python train.py --activation="swiglu" --norm_place="pre" --norm_eps=1e-05 --qk_norm=false --parallel_block=false --init="uniform" --init_std_up=0.0223 --lr=0.00453 --lr_mult_down=2.0 --schedule="wsd" --decay_fraction=0.757 --decay_shape="linear" --final_lr_fraction=0.0 --doc_mask=true
Each number is 128 + 32 x the weight over its row's rms, rounded and kept within 0 to 255. Layers, rows and columns count from 0. The size above them is the row's rms in percent of the matrix's.

# layer 6 attention query, 128x320, rms 0.054, rows 50-63, columns 0-63
size [102  94  99  96  97  96 103 102 110  98  93  99 104  98]
[[132 182 118  79 106 140  92 158 181 155 148  95  64 110  88 114 104 124  80 132 112 116 158 118  92 189 119 138 143 100 114  65 142 118  80 139 131 180 110 124 115 135 102  99  94 170  96  94  92 120  87 123 138 107 132 107 100 119 184 157 139  99 193 152]
 [183  86 175 135 160 136  87 167 127 175 123 135  82 119 102 119 163 141 112 120 164  89 102 127  88 139 172 117 135 148 159 130 123 102  99  91 151 112 202 132 174 146 102 120 114  95  96 129 143 131 131 111 131  58 164 161  91  72 123 109 134 115 171 127]
 [ 95 210 141 150 141 103 172 131 181 190 194 134 215 102 127 128 156 152  83 116  94 131 103 115 133 115 185 102  89  95 145 139 114 147 138 109  79  98  81 166 136 130 175 128 127 153 118 115 105 139 133  65 108 126 116  99 138  72  92  93 123 126 140 126]
 [ 80 102 115 108 119 121 116 135 137 120 167 113 160  34 115 163 114 175 118 131 161 126 129 207 129  93 172 123 127 137 169 137 135 106 154 125 129 120 124 130  82 177  87 118 147  97 104 140 162 122 144 186 106 104  75 156 145  80 112 127 115 136 124 104]
 [128 137 150  86 175 113 165 116 134 118 104 116 155  92 132 156 124 101  94  71 131 166 107 100 168 120 102 134 143 113 122  82  58 148  67  74  95 112 114 105 130  88 178 148  93  67 146 114 144 113 140 179 147 143 111 119 126 165 115 132  55 119 141 118]
 [101 149 142 130 166  92 143 109 152 103 148 121 102 128 175 136 120 125 103 195 143 152 175  92  92 112 123  60  91 121 136 128 111  65 138 127 148 126 185 163 105 169 190 110 120  79 137  71 112 111  78 177 160 128 100  80 163 174 138  95 117 108 106 122]
 [182 111 135 119 107 133 118 132 103 100 108 122 175  75 200 148 103 160 139 135 120 132 112 100 157  95 105 154 130 128  89 113 153 149 180 109 116 121 129 138 199 102 137 126 160 120 111 126 134 109 189 120 178 123 129 112 101  65 122 106 162 174 161 105]
 [123 154 199 136 174 117  98 181 162 110 113  94 125 114 132 135 125 178 164 163 133 129 102 167 135 153 187 197  89  97 152 108  80 108  78 158 124  96 114 120 180 105 107 148 167 100 192 121  94  78 104 157 133 104 118 131 132 127 144  89  84  99  82  77]
 [157 148 146 116  73 195 186 113 148 175 115 169 106 167 140 118 178  77 102  73  59 117 171 120 129 109 156  87 117  95 176 111 201 162 195 145  94 102 183 145 120 110 163 120 158 109 105 124 151 162 123 105 147 146 153 128 106 133 133 162  85 112 141 138]
 [105  61 122 148  91  79 131 194 154 110 174 154 116 111 115 127 162 133 147 120 115 166 162 211 131 110 141 106  95 115 105 106 153 138 105  94 115 166 154 168 116 144 141 191 111 197 137 116 154 192 137 117 121 140  32 115  99 177 137 147 104 161 153 161]
 [ 56 143 144  68  91 130 135 207 119 100 149 122 192 127 139 127 111 144 171 120 137 128 191 102 128 172 114 104 140 122 113 132 123 176 143 145 103 102 140 143 136 180  83  88 119 146 121 187 135 108 101 118  89 193 145 125 168 100 134 151 140 145 118 133]
 [174 118 117 173  96 175 125 110 179 177 145 155 136 170 123 147 130 140 168 140  80 144  95  95  69 105 100 149  68 140 102 105 149 118 102 121  99 139 103 159 195  74 145 155 113 107 181  94 191 118 124 122 113 164 100 122 129 151 137 121 165 107 101 106]
 [165 165  64 118 128 122 125 176 111  84  89  73 103 120 114 118 137 129  58  93 140 206 165 114 169 190 101  91 134 112  97 121 138 102 115 176 136 142 162 174  83 156  80 155  92  59 126 120  95 158 135  85 127  79 129  86 182  41 185 141  93 142 127 122]
 [129 152 114  81 108 111 139  38 144 117 130 173 170 158 124 116 199  98 130 151 162  89 182  38 162  66 142 145 113  98  76 168 142 188 153 106  64 115 138 172 120 160 116 173 110  81 117 163 104 132 116  77 199 162 133 126  70  93 132 128 134  96 143 139]]
# layer 6 attention key, 128x320, rms 0.0526, rows 50-63, columns 0-63
size [101  91  98  98 104  95 102 102 113  98  96 100 106  97]
[[129 125 175 160 120 147 147 170  93  99 103 132 177 158 153 150 150 126 127 148 165 142 149 177 112 139 162  97 127 128  35 118 142 172  70 125 117 149 100 158 129 130 203 113 151 161 120 118 122 118 174 117 146 148 189 139  93  90 106 143 128  92 121  84]
 [117 144  77 110  99  71  97  75 125 165  56  91 109 163 157  79 153 151 156 143 176 159 105 133 143 134 108 127 107 201  85 123 149 134 141 124 145 161  88 108 170  75 116 131 113 105 174 125 148 128 137  98 151 132 113 128  89 128 135  91 153 210  81 181]
 [111 132 115 165 139 202 129 152 126 154 152 144 106 155 121 165 225 196 107 165 154 142 152 107 127  86 106 154 121 133 159 161 151 150 158 144  81 144 126 108 109  94  53 166 147 121 115 146  83 152 140  95 141 105 141 107 107  96 177 192 161 141  68 109]
 [116  98 148 171 117 107 134 104 151 203 133 127  61 140 104  58  89 184 123 115  84 114 175 157 124 129 128 123 131 168 112 151 123 136 133 158 103 155 149 192 100 148 155  87 155 163 169 121 128 108 141 174 136 131 148 106  71  84 184 147 166 136  93 131]
 [130 140 138 129 144 125 108 100 127 164 159 172 104 137 116 155 166 124 138  76 116 127 139  92 181  53 148  95  96  82 158  98 118  92 155 200 156 191 181 202 131 132 104 152  74 136 157 151  98 153  54  48 111  76 159 154 113  57 145  54 123 158 124 134]
 [124 131 142 100 151 140 199 113 102 137 128  96  90 226  68 149 132  83 114 136  75 123 128 178 121  75 106 116 170  63  98 131  92 125 154  70  88 133  68  98  84  40 118 105  65 130 178 102 127 134 132  91  94  47  96 113 117 160 140 124 155  32 135 109]
 [123 132 133 128 147 103 169 105 124 151 105 141 156 167 115  54 135 178  87  47 148 144 101 135 210 220  81 122 122 141 129 161 127 122 148 122 143 133 208 112 124 184 110  86  90 126 120  97  97 113 100 174 153 142 133 128 154 105 113 136 116 148 114 135]
 [160 111 125 137  99 154 149  89 130  90 187 115 132 127 144 116 130 145 157 121 167 104 125  89  90 145 117 122 160 114 205 132 125 154 144  72 129 114  72 164 133 119 109  85  70 152  98 151 173 102 139  99 111  62 145 150 121 142 121 181 141 124 103 139]
 [109 100 165 149 125 144  80 137  91 135 109 146 136 109 137 170  87 104 181 136 203 121 154 116  85 126 153 162 146 111  82 126 113 133 160 158 156 116 110  60 125 127 105 104 117 125  55 120  77 101  65 143 142 136 131 129 105  74  72 152 114 139 173 127]
 [117  98  74 125 126 151 137 111 160 129 101 123 136 162  55 127 118  91 137  93  95  87 123  72 139 110 131 165 120  79 126 128  54 146  94 130 193 161  84  96 122 221  93 174 147 145 148 120  88 123  52  95 134 135 154  47 138 127 123 166 132 101 134 137]
 [114 126 150 182 159 138 141 208 109 163  96  66 137 146 113 175 158 118  91 108 136 161 130  94  75 112  89 113 142 113 210 124  79 129 166 100 136 132 181 165 153  95 136 154 175 140  81 134 113 179 131  74  79 143 151 107 136  49  97 128 142 123 145 165]
 [128 126 155  92 120 124 167 184 135  59 160 162 110  70 114  74 158 165  91 152 108 104  88  87  45 128 127 160 130 120 149 139  79 153 202 100 181 154 140 104 121 144 107 144 141 160 116 175  69 139  99  90 139 105 117 125 101 102 161 117 116 123  80 126]
 [163  96  51 138 153 124 111 127 124 155 135 100 140  81  92 198 114 128 206 156 156 104 147 139  96 124 148  96 141 124  81  98 134 151 151 141 133 152 164 194 121  66 147 131  95 116 148 116 157 122 135 107 114  90  98 121 133 193 165 166  92 108 114 116]
 [ 90 135 140 145 156 149 154 151 102 113 133 101 110 122 126  98 132 145  81 118 137 196 160 109 133 249 162 103 213 143  93 112 162 121 133 171 128  90 124 114 141  85  90 132  93 132 102 127 160 113 108 161  66  93 113 196 129 128 109 109  70 100 161 166]]
# layer 6 attention value, 128x320, rms 0.0441, rows 0-38, columns 0-63
size [ 90 108 101  92  98  99  95  95  92 108  96 102 104  96  91  98  98 101 100 101  96  95  92  98  99  98  94  98  95  94  98  99 104 103  96 101  96 102  91]
[[173 123 129 125  87 138 124 137 121 166 128 157 100 163  71 161 107  64 179 127  96  66  93 124 138  70 146 129 142 141 144  73  95 153 104  82  54 114 159 131 132  72 146 147 145 107 153 145  82  86 135 139 109 123 116 142  81 119 164 153 185 114 136  82]
 [ 94 166 135 130 143 161 109 139 127 134 142  96 126  81 152 130 145 171 139 133 118 137 125 107 175 140 129 132 115 131 145 138 116 106 131 172 140  73  64  78 171 116 145 114 177 128 167 193 117  96 130 149 128 158 139 134 104  76  97 118 101 180 150 119]
 [134  31 144 168  74 110 184 169 133 131 151 133 125 140  81 173  95 101 133 133 118 107 168 150 123 110 156  40 119 180 103 182  85 183 106  75 102 112 118 135 107 152 125 109 170  83 172 111 164 179 156  71  68 134 151 116  53 165 203 100 122 155  79 128]
 [157 106 105 125 120 153  48 136 113  79  52 172 162 131  99 118 106 138 115  24 150 132 104 112 123  71 156  96 128 130 125 109  94 143 108  98  60 165 199  85 120 156 152  75  94 118 133 122 181 130 164 151 142 115 134 137 149 138 113 174 139  76 140  88]
 [ 57 107 148  86 126  83 166 172 114 161 111  88 103 139 139 107 113 130 136  89 116 145 149 164 155 138 151  74  79 152  93 143 167 102 218 115 182 169 139 121 128 170 145 107 131 123  46 113 132  87 141  99 122 121 139 102  94 115 112 149 123 100 125 140]
 [136 176  98  76 139 102 124 113 182 139 134 121  87  94  99 148 156 131 117 136 184 112 113 204  81 155 122 125 114 136 146 105  99 123 120 112 111  80 111 153 149 161 159 101 170 117 104 167  81 101 149 200 126 121  69 134 134  95  89 158 144 140 145 135]
 [142  90 137 108 147 125 205 147 119 108  94 132 168 107 152 103 162 133 128 134 166 184  93 127 142 139 141  63 128  90 118 118 118  68 115 100 144 112 163 180 127 146 100 110 170 149 148 173 152 134 101  67 139 129 157 130 143 154  87 107 163  69  78  66]
 [127 126  79 133 123 113  98 118 139 121 111 145 120 145 159 137 110 107 146 128 167  80 143 125  80 131 123  77  97 135 238 116 126 170 150 184  82 117  62 104  92 138 124  90  89 128 116 148 148 114 106  43 187  97 104 126 112 146  65 157 128 134 151 121]
 [114 172  99 156 163 103  83 129 112 130  73 113 156  64 119 215 176  82 192 176 137 126 107  93 108  80 113 188  96  86  64 145 135 128 102 157  75 195 117 141 151 184 179 130 155 146  80  88 100  96 109 146 128 132 144 176 118  87 157 116 159 152 149 117]
 [116 141 107 137 143 141 171 126 127 185 189 145 141 112 153 111 100  93 176 126  99 148 119 161 219 172 103 135  13 108 124  64 131 107 146 155 168 127  62 112 157 126  90 122 183  93 100 125 127 128 132 134 145 151 103 141 160 135 114  95 193  87  53 135]
 [106 131  56  71  71 155 134 184 118 161 148 110 147 108 103 116 145  91  82 142 117 118 129 153 111 149  65 152 142 205 126 114 120 165  94  89  80 109 115 103 101 162 142 160 112 161 207  86 123  82  58 185 113 162 140 139 118 175 104 122 125 134 164  97]
 [157 106  99  76 137 131 139 146 150 165  77  91 102  76 126 153 117 129 177 151  70 115 167 109 154 128 140 123  82 122 121 134 154  95  84 160 114 126  61 149  99 124 176 128 119  96 119 144 180 170 129 170 107  91  85 187 183  78 191 102 106 173 124  90]
 [167 155 134 118 129  97 112 144 125 151 131 105 144 147 149 142 131 172 186 166 147 115 125 160  55 205 128 109 115 166 155  54 116 147  81 117  95 108 196 160  90 166 170 115 116 141 150  93 163 103 142  62 153 143 144 152 107 119 167 122 142 137 102  85]
 [ 89 136 119 153  93  98 134 154 114 143 167 150 129  67 134  96  50 128  98 151 155 107 120 171 122  97 113  90 148 138 182 151 115 107 155 115 124 156 118 154 173 186 142 136  55 131 131 141 151 140 128 152 152 139 149  97 124 170 101 100 130  96  78  85]
 [158 151  89 174 146  40 152 140 115  98 124 154 112 145 128  96 162 153 146  54 114 123 111 174 156 175  92 141 129 129 135 129 128  85  94 133 141 123 162  97 139 185 152 140  98 106 138 154 145 133  81 162 167 154 145 137 117  83 144  65 120 130 101 141]
 [168 161 157  86 140 156 116  76 158 109  95 109  93  86 163 155 111 156 118 122  90 111 115 124 127 102 136 148 134 122  85 152 148  71 105 210 172 111 182 180 119 170 119  71 103 139 181 140 169  61 110 115 130 114  48 171 130 126 167 143 169 134 122 136]
 [126 147 108 144 152 169 106 157 153  79 133 131 115 148 140 103 140 125 169 137  92  98 171 163 197 132 170 121 115 210  76 140 127 129 123 136 135 177 123  90  78  92 113 122 157  95 161  96 167 203 114  65 155 117 210 144 158 133 122  44 147  54 139  95]
 [126 181  70 131  96 149 146 100 217 105 115  74  75  84 122 108 142  91 111 132 116 118  56 121 124 131 142 141 120 118  84 123 101 120 193  91  74 113  99 115 124 150  82 112 133  91 152 133  96 116 167 127 184 120 124 137  94 111 123  50 114 113  66  80]
 [156  74 189 176 112 134  78 134 105 106 113 138 140 145 114 153 128 126 121 116 107  87 154 138  87 116 141  47 124  67 143 130  93  72 165  98 114 120 121  90 158  72 165  84 113 113 127 129 158 115  76 119 111 100  19  67  82  95 179 156 172 138  41 168]
 [166 137 118 147 108 128 140 166 146 106 129 125 120 113 128 112  97  97 169 111 143 206 174 180 149 169 184 133 118 136 133  83 183  71 148 177 132 197  41 148 115 110 166 106 152 170 138 158 119 150 169 122 170 165 112 174  83 119 174 163 186 105 101  99]
 [115 112  90 104  82 141  88 147 127 164 174 121 128 120 138 152 143  64 102 102 191 127 103  92  73 111 172 139 146 166 138 116  93 108  85 110  95 101 147 109  65 110 120 114  72 180 129 124 163 157 121  84  98 103 140 179 114 120 155 169 116 130 173 111]
 [119 119 140 152 103  83 100 141 111 141 137 139  86 133 132 133 106 100  75 131 147 125 161 132 156 115 165 148 138 105 174 118  83 165 120 113 108  99  83 151 126 155 138  34 146 131 122 144  99  94 209 109 122  87 147 107 164 117 160 171 163 149 158 149]
 [153 141 130 105 119 120 124  68 132 158  86 141 111 142  61 145 161 134 103 150 126  92 129 128 120 134 172 120 165 206 132 164 100 162 155  76 160 129 121 102 118 136 154  58 105 159 109 136 133 154 143 173 119 111 154  85 105  70 179 174 148 155  95 153]
 [117 111 105 130  66 146  90 158 160 181 136 126 109  97 132 134 128 121 156 244  64 186 108 100  75 125 110  83  97 158 120 125  75 135 116 151 125 119 122 181  85 105  99 112  77 107  98 113 140  54 131 121 126 161 147 125  24  93 182 101 130 130 127  59]
 [117 128 101 124 148 114 205 167  97 149 120 148  99 130 163  80 134  91 109 152 141  74 178 125 171 138 124 176 150 176 189 164 117 194 197 112 172  94  93 133 172 115  98 118 129  86 146 154 110  90 105  52 122 152 117 101 163  69 149  82 125 146 162 208]
 [130 118  60 113 136 160 170 100  97 168  92 149 107 121 155  99 106 150 129 152 182 118 108  88  83 139 155 119 145 173 162 167 118 141 100 118 123 124 104 105  65 124 153 158 121 120  96  72 133  64 103 151  84 153  93  80  80 136 108  73 109 182 138 126]
 [120 115 163 123 144  79  87 103 168  98 114 117 130 170 149  97 139 153 149 144 143 119 146  98 179 107  65 107 134 135 136 171 145  74  90 136  86 122 149 183 127 152  99  83 150 128 185 128 131 134  96 121 150 101 115 144 112 121 135 108  80  90 113 122]
 [155 128 143 101 167 129 118 128  83  97 160 177 164  84 122 161 136 122 160 207 100 167 175 131 122 173  48 167 129  71 104 118  56 123 128 137 160 170 126 146 135 137 165 135 149 176 140  92 144 163 136 140 185 111 111 142 144 194 117 154 126 124 119 221]
 [200 152 175 151 111 192 136 151 114 111  96 143 157 116 134 136 161 179  88 143  71 127 123 119 116 142 116 125  58 146 140 166  96 111 127 126 174 179 160 152 133 161 126 117 154 115  79 145 135 185 204 105 125 224 110 100 105 144 109 113 128 173  96 127]
 [154 207 143 181 158  76 130 153 123 111 117 161 159 140 115 165  97 119 130  69  83 115 158 133 194  95  86  90 121 129 111 113  94 143 111 136 183 136 145 156 122 158  76 158  60  95 125 170 125 115 119 118 130 162  94 155  70 117 125 148 108 158 156  86]
 [160 133 112 110 151 198  96 165 106  90 183  93 135  65 167 151 104 111 159 204 150 101 123 118 126 153 148 179 126 101 146 104 110 150 215 109 160  97 116  60 109 118 115 145 129 112 151 156 157 105  74 126 131 161 114  88 146  70 138 136 163 142 132 136]
 [ 92 133 103 217 162 134 119 159 146 152 121 172 183 102 194  88 103 132 140 185 145 104 121 162 134 126 132 143  63 106 149 155 130  61 109 163 145 116 167  94 110  89 139 177 143  99 201 157 135 187  89  85 103 125  95  88 136 116 170  78 146 126 124 142]
 [156 128 139 127 113 132 105 127 129 194 117 108 135 101 152  95 119 104  81 112 158 123 108 155 182  96 122 149 154 137 130  61 160 104 143 165  94 117 101  87 165 152 186  93 160 147 130 168 110 149 152 195  86 112 114  70 138 131 136 129  99 136  91 116]
 [111 116 181  96 165 158 124 157 121 110 121 139  98 121 103 121 146 165 130 141 135  94 132 179  71 142 129 168 187 172 101 121 177 105 122 103 139 127 172 129 107 120 129 119 157  78 116 124  93 150 122  54 117 108 125 130 178 106 132 169 196 133 133 205]
 [134 130 123 112  82 134 116 100 147  94  92 173  77 198 142 144 126 140 109 155 157  74 102 179 164  76 111 105 121 105 143 182 106 112 115 163  80  89 138 112  81 119 129  94  88 178 182 142  84  82 182 136 106 161  80 171 154 116 107 138  91 192 133 124]
 [153 140 136 148  31 127 188  67 113 160  74 112 110  86 165 150 113 152  81 147 123 142 131 108 152 149  92 136 150 152 102 176 155  71 110 125 161 116 128 151 124 167 138 176 106  95 146 149 127 148 167  64 159 146 171 179 149 200 134 137 149 189  69  79]
 [ 88  89 144 100 145 173 153 101 112 135 104 139 157  90  88 144 106 187  85  79  81 141 161 182 179 139 121 125 149 119 126 143 180 145 194  73 124 182 119 145 120 197 140 127 109 129  77 205  90 133 111 200 148 164 132  82 103 158 191 148 132 198 133 151]
 [191  90  92 142 100  79 104 130 165 129 131 166 156  86 161 165 168 136 117  71  82 125 137 141 126  99 100 116 148 146 119 107 131 153 120 142 104 104 179 114 107 167 117 114 106 149 132  73 152 135  64 106  96 168  58 111 152  88  65 115  80 115 125  87]
 [ 46 179  95 111 158  98 103 138 174 157 132 135 101  75 131  97 185  89 130 147 118 110 191 134 136 132 125 144 131 137 142 124  99 181 141 107 127 121 117  90 146 152  92 184  70  70 165 188 112 148 181 140  99 114 120 104 123 154 115  87 106 129 132 168]]
# layer 6 attention output (transposed), 128x320, rms 0.142, rows 0-37, columns 0-63
size [ 90 107  98  90  97  94  91  92  92 102  95 100 101  92  92  95  98  93 101  99  95  92  93  95 100  98  98  96  92  97  97  97 104 104  97  99  98 101]
[[123  62 173 137 163 127 141 100 117 112 134 159  88 118 176  59 134 134  90 137 142 119 182 144  78 171 154 111 117 129 121 186 117 159 135 171 135 117 129 111 113 123  88  96  52  99 115 102 145 121 112 149 107 145 161 138 164  94  95 130  85 158 123 150]
 [139 133  90 152 150  88 120 144 113  65  63 103 103 156 125 113 149 118  84 144 188 163 131  95 110 133 150 102  93  65 200 126 102 224 168 145 180 174 194 183  55  91 153 115 112 158 170  60 136 144 115 149 107 111  95 184 179 178 138 145 117  99 129 115]
 [182 191 137 118 146 163 103 131 143 119 150 159 164 111 148  79  90 146  58 110 139 142 157  84 134 126 116 144 150 132 179 136 206 140 194 152 101 127 187 115 169 136 112 133 167 139  89 139  85 118 100 148 182 151 169 101 103  98  88 115 145 138 125 167]
 [116 125  93  18 110 221 166 147 134 170 170 139  88 108 140 109 152 115 156 134  74 124 170  99 132 135 179 137 176 151 116 126 139 125  98 110 103  62 116  74  98 187 121 166 170 117 120 128 132  89 154 169 149 134 103 136 190 116  52  81 117 167 142 159]
 [113 103 101 149 131 175  94  73 153  62 174 157 132 126 142 183  55 135 133 157 135 115 127  72 142 119 133 126 179 182 103 124 158 148  59 185 114  90 131 131 172 119 130 167 176 190 135 129 174 135  91 131  86 153  93 183 137 119 152 166 103 118 121 132]
 [137  92 145 142 153  57 138  75 128 129  73  79 110 154  95 150  35 148 146 133  97 138 115 215 120 197 144 117 127 150 167 149 122 140  87  97 121 181 111 118 138 121 125 123 139 151 182 145 131 115 139 139 106 183 160 116 122 178 118  98 150 148 112 157]
 [ 83 149 170  78 135  71 118  78 113 112 163 134 143 142  89 151  68 116 141 145 131 107 159 114 146  79  89 132 107 168  92 132 122 217 127  86  52 136  61 120 119 117 177 175  81 116 147 166 114 134 149 159  95 121 129  89 120 131 169 149  94 144 150 163]
 [104  73 162 138 191 113 116  90  97 111 181  85 131 144 130 141 129 169  87  80 112 164  86 110 201 107 135 116 152 105 100 179 148 126 152 117 119  98 165 175 142 129 170 111 156 158 135 168 180 149 153 161 137 177 157 104 105 125 180 111 128 139 136 156]
 [132 160 143 103  53 165 147 139 124 112  87 155 120 126 119  98  84 104  84 134 125 131 108 207  79 158 118 165  90 153 139 109 111 137 134 148 109 132 113 166 172 148  99 142 116 101  73 121 168 100 122 136 120 155 141 152  72 167  82  98 114  99 104 184]
 [136 126 138 130  83 184  94 142 138 100 121 177 106 157 172 181 145  88  68 112 161 123 139 139 116 118 143 174 207  77 221 157 125 154  70  86 119  97  66 137 130  52 126  77 100 165 117 149 118  98 103 187 139  89 135 133  85  93 156 137 100 147 153  97]
 [ 39 142  99 156 169  83 170 129 119 135  99 133 128 100 117  93 169 145 158 131 131 174 105  78 124 105 113 122 128  85  88 142 114 114 174 182 137 143 158  85 114 124 164 132 111  92  46 134 138  78 140 135 128 134 194 135 144 115 163 138 148  79  89 171]
 [123 127 182 183  74 120 159 121 195 100 155 137 166 150  85 124 174  88 148 148 165 140 149 159  81 128 133 128 115 205 132  99  93 112 200 120 101  94  88 117 142 156  56 151 156 127 178 152 133 188 116  73  74 163 146 103 132 171 119 120 158 128 156 147]
 [ 94  95 193 118 154 119 114 132  64 169 157 175 178  68 172 136  63 113  17 105 112 110 124 127 140  95 112 144 178  97 118 143 120 136 120 121 117 166 109  68 173  85 131 106 140 121 129 112  84 175 121 123  63  93 123 138 132 187  60 128  62 125 157 153]
 [116  90  70  51 159 148 183 125 123 122 125  67 162  90 130 141 163 140 159 119 199 194 164 162 148  74  96  75 154 157 121 157 109 173 108 116 125 119 103 128 121 134 175 120 162 164 175 133  90 157 113 120 145  78 138 134 136 141 114 174 128 146 124 144]
 [ 92 122  75 124 147 176 157 141 127 158  92 121 110 112 112 182  92 177 138 179 140 117 149 102 160 102 151 127  94 147 107 121  86 174 203  66  69 172 169 121 183 150 163 133 165 147 132  90  88 142 137  76  92  93  68  94 155 116  97 164 125 112 126 124]
 [ 72  97 117 151 119 135 106 215 126 107 171 146 183 102 110 106 133 125  88 185 178 145 162 173 136 157 111 146 137 151  91  86 145 193 157  87  73 175 102 134  78 170 129 147 104 145  76  56  86 102 117 108 119 168 140  75 150 140 133 109 102  68 187  99]
 [130 103  95  71  88 146 129  88 143 168 133 136 181 128  92 145 121 147 153 166 195 141 153  13 134 139 161 122 102 135 133 128  98 171 133 151 115 105 120 150 147 141 112 135  65 121  54 124 128  86 147 155 147 140  37 154  82  85 172 116 126 158 162 153]
 [162 142 122  97 111  91 126 120 128 139 148 152 112 105 157 138 146 217  71 162 127 123 201 155 122 151 126 155 154 105 151 132 166 168  94  89 127 150 177 171 235 107 162 126 127 135  80 126 153 144 101 138 155 184  96 104 123 147 185 150 141 161 158 114]
 [123 182  78 119 149 128 105 172 184 117 147  88 135 141 160 102 120 151  90 159 122 153 177 101 159 159 119 160  97 130 163 121 129 112  85  90  75  19 115 185  80 135  67 136  70 171 125 100  95 121 163 144 124 155 164 138 150 135  98  80 105 111 107 106]
 [184 131 174 121 167 184  90 117 133  88 119 118 154 165 105 125 137 175 104 131 153  99 157  64 136 117 131  89 128 148 147 130 106 148 181  88 108 175  92 113 158 125 131 110 135  72 126  70  67 128 149 141 111 115 114 191 138 163 106 110 170  56 148 151]
 [144 160 131 117 167  74 128  71  94 118 164  66 118  50  95  78 169 157  99 101  80 142 105 221 152 126 145 105 169 120  76 135 116 120 192 129 131 101 148 116 105 111 149 145 115 105 124 167 129 137 163 106 135 166 126 121 132 108 119 105  92 131  89 124]
 [ 75 105 152 132 103 113 130 123  82 158 126 127 140 156 114 152  99 141 136 154 113  97  33 145  69  75 124 127 176 111  52 138 209  87  85 102 148 173 183 139 179 103 150 125  76 147 138 142 200 122 112 133  43 151 172 104 143 109 138 115 105  96  42 147]
 [163 109 126 125 115 118  61 172 100 120 147 119 137  78  95 125 106 123 145 126 106 130 188 134  98 153  76 144 113  81  76 119 126  93  71 135 135 112 142 142 195 125 148 150 137 145 160 145 104 149 128  92 191 122 169 150 144 153  96 127 116 141  77 159]
 [ 70 106 176 117 170 139 169 122 128  89 130 134 137 148 167 124  99  94 202  87 122 137 125 160 130 117 124 131 158 154 174 108 108  69 178 164 162  72 166 141 161 112  89 101 142 116 133 142 120 166 210  84 139 135 124 119 206 141 142 154 141 145 105 102]
 [142 137 113 159 137 118  98  97 157 134 147  97 154 182  82  91  96 100 142 141 147 147 141 185 130 182 163 127 132 157  57  97 127  39  51 159 155 171  91 121 129 119  87 183 100 148 111 102 137 138 162 163 144  98 131 143  60  89 143 141 116 166 140  89]
 [135 140 112 136 134 160 121 156 163  89 137 109 139 115 130 105 140 163 167 105  90 113 123 112 110  79  71 122  80 115  76 181 146  99 130 107 173 132 165 149 224 130 120 112 176 134 151 117 146 170 202  78 117  89 107 198 136 134 144 186 178 164 114 170]
 [ 43  75 108 147 142 107 123 170  73 138 161 190 168 136  86 135 165 140  67 171 126 139 127 151 136 118 131 139 107 138 166  99 166 116 137 141 119  69 113  75 172 112 164 122 110 158 107  97 179 120 142 126 121 178 122 121 173 180 114 172 180 200 100 107]
 [111 109 145 117  51 109 123 110 154 158 145  83 120 136  78 165  94 150 130  85 166 147 122  41 126 148 121 142 119 107  72 118 147 145  52 162 136 136 147 176 180 125 125 114 178 147 148 189  97 141 145 156  26 139 142  68 129 117 125 119 115 110 136 147]
 [ 94 130 116 150 123 142 119 211 144 179 134 138 129 187 124 119 129 136 107 147 165 168 108 115 134 129 141 119 138  84 157 120 167 132 138 118 212 116 197 150 113  77 158 121  54 170 108 145  66 106 141 114 140  94 191 141  84 117 133 148 129 114  95 139]
 [ 89  84 106 119 111 151 144  67 114 120 173  86 126 147  53  14 134 101 116 124 158 149 144 107  91 155 131 157 168 181 169 171 115 108 152 127 183 137 120 115 134 134 164 109 146  72  83  74  97 100 105 148 151 172 182 112 193 102  88 159 123 129  79  85]
 [ 89 131 152 139 113 115 120  97 128  85 123 137 150 177 140  95 169 123 169  94  94 134 115 192 170 158  72  55 129  97 106 101 149  90 123 103 174 184  96 157 149 125 139 110  89 124 155  75 171 122 133 157 144  79 141 115 115  89 170 149 143 176 126 127]
 [173 164 134  97 111 111 125  89 111 129 127 158 138 157 140 136  71 133 159 118 121 127 148  89 115 223 134 153 144  72  89 113 142 210 203 142 123 134 140 167 110 124 108  88 129  98 113 127 178 100  99 105 135 112 108 155 111 158 101 201 133 124 144 102]
 [176 103  62  73 146 120 147  89 147  78  91 149 113 131 136 131 172  59 124 153 129 129 141 147  80 106 109 126 164 112 140  92 113 182  97 174 137 139 100 162  99  94 158 170 101 147 157 112  93  88 158  72 152  91 133 150  79 106 126 160 130 159 159 126]
 [146  71 124 171  90 128 106 107 121 175 196 104 139 162 113  96 146 112 139 115 141 138 106 161 151 175 149  60 102 109  96 115 101 153 130 158 138 175  79 145 162 167 132 131  40 187 133 120 129 141 118  92 139 141 111  98 113 158 210 101 108 100 157 126]
 [165  96 131 163 187 146 159 110 127  91 105 111 169  70 141 104 137  64 137 169 103 192 184 178 104 116 138 142 189 166  87 100 124 123 125 115 157 160 140 144 179 136 141 150 123 146 114 127 161 125 112  74 125 132 103 112 130 143 138 117 180 141 180 152]
 [112  82 139 139 150 176 101 197 173 185 158 145 123 136  95 130 165 131 137 139 165 103 162 150 160  97 155 110 131  89 153  89 133 136 149 148 134 124  83 102 106 146 161 159 158 174 112 134 111 159 149 129 140 165  97  68 129  38 108 128 101 121 182 154]
 [134 173 129 176 129  71 133 162 145 145 176 147 144 144 155  91 147  85 115 109 166 109  91 125  88 156 167 156 137 171 134 110 123 107 133 137 106 150 150 155 135 176 104 146 107 204 151 182 147 125 126  64  79 150 147 117 167 100  49  99 123  93 125 126]
 [ 60 190 138 145 140  79 177  59 129 139 146  95 138  97 129  82 129 114 103 197 106 108 129 185 131 134 124 120 111  77 126 203 133 129 137 148  49 109 134 148 130 113  92 195 151  50  99 149 105 152 143  73 152  86 154 149 138 125 123 141 135 182 110 159]]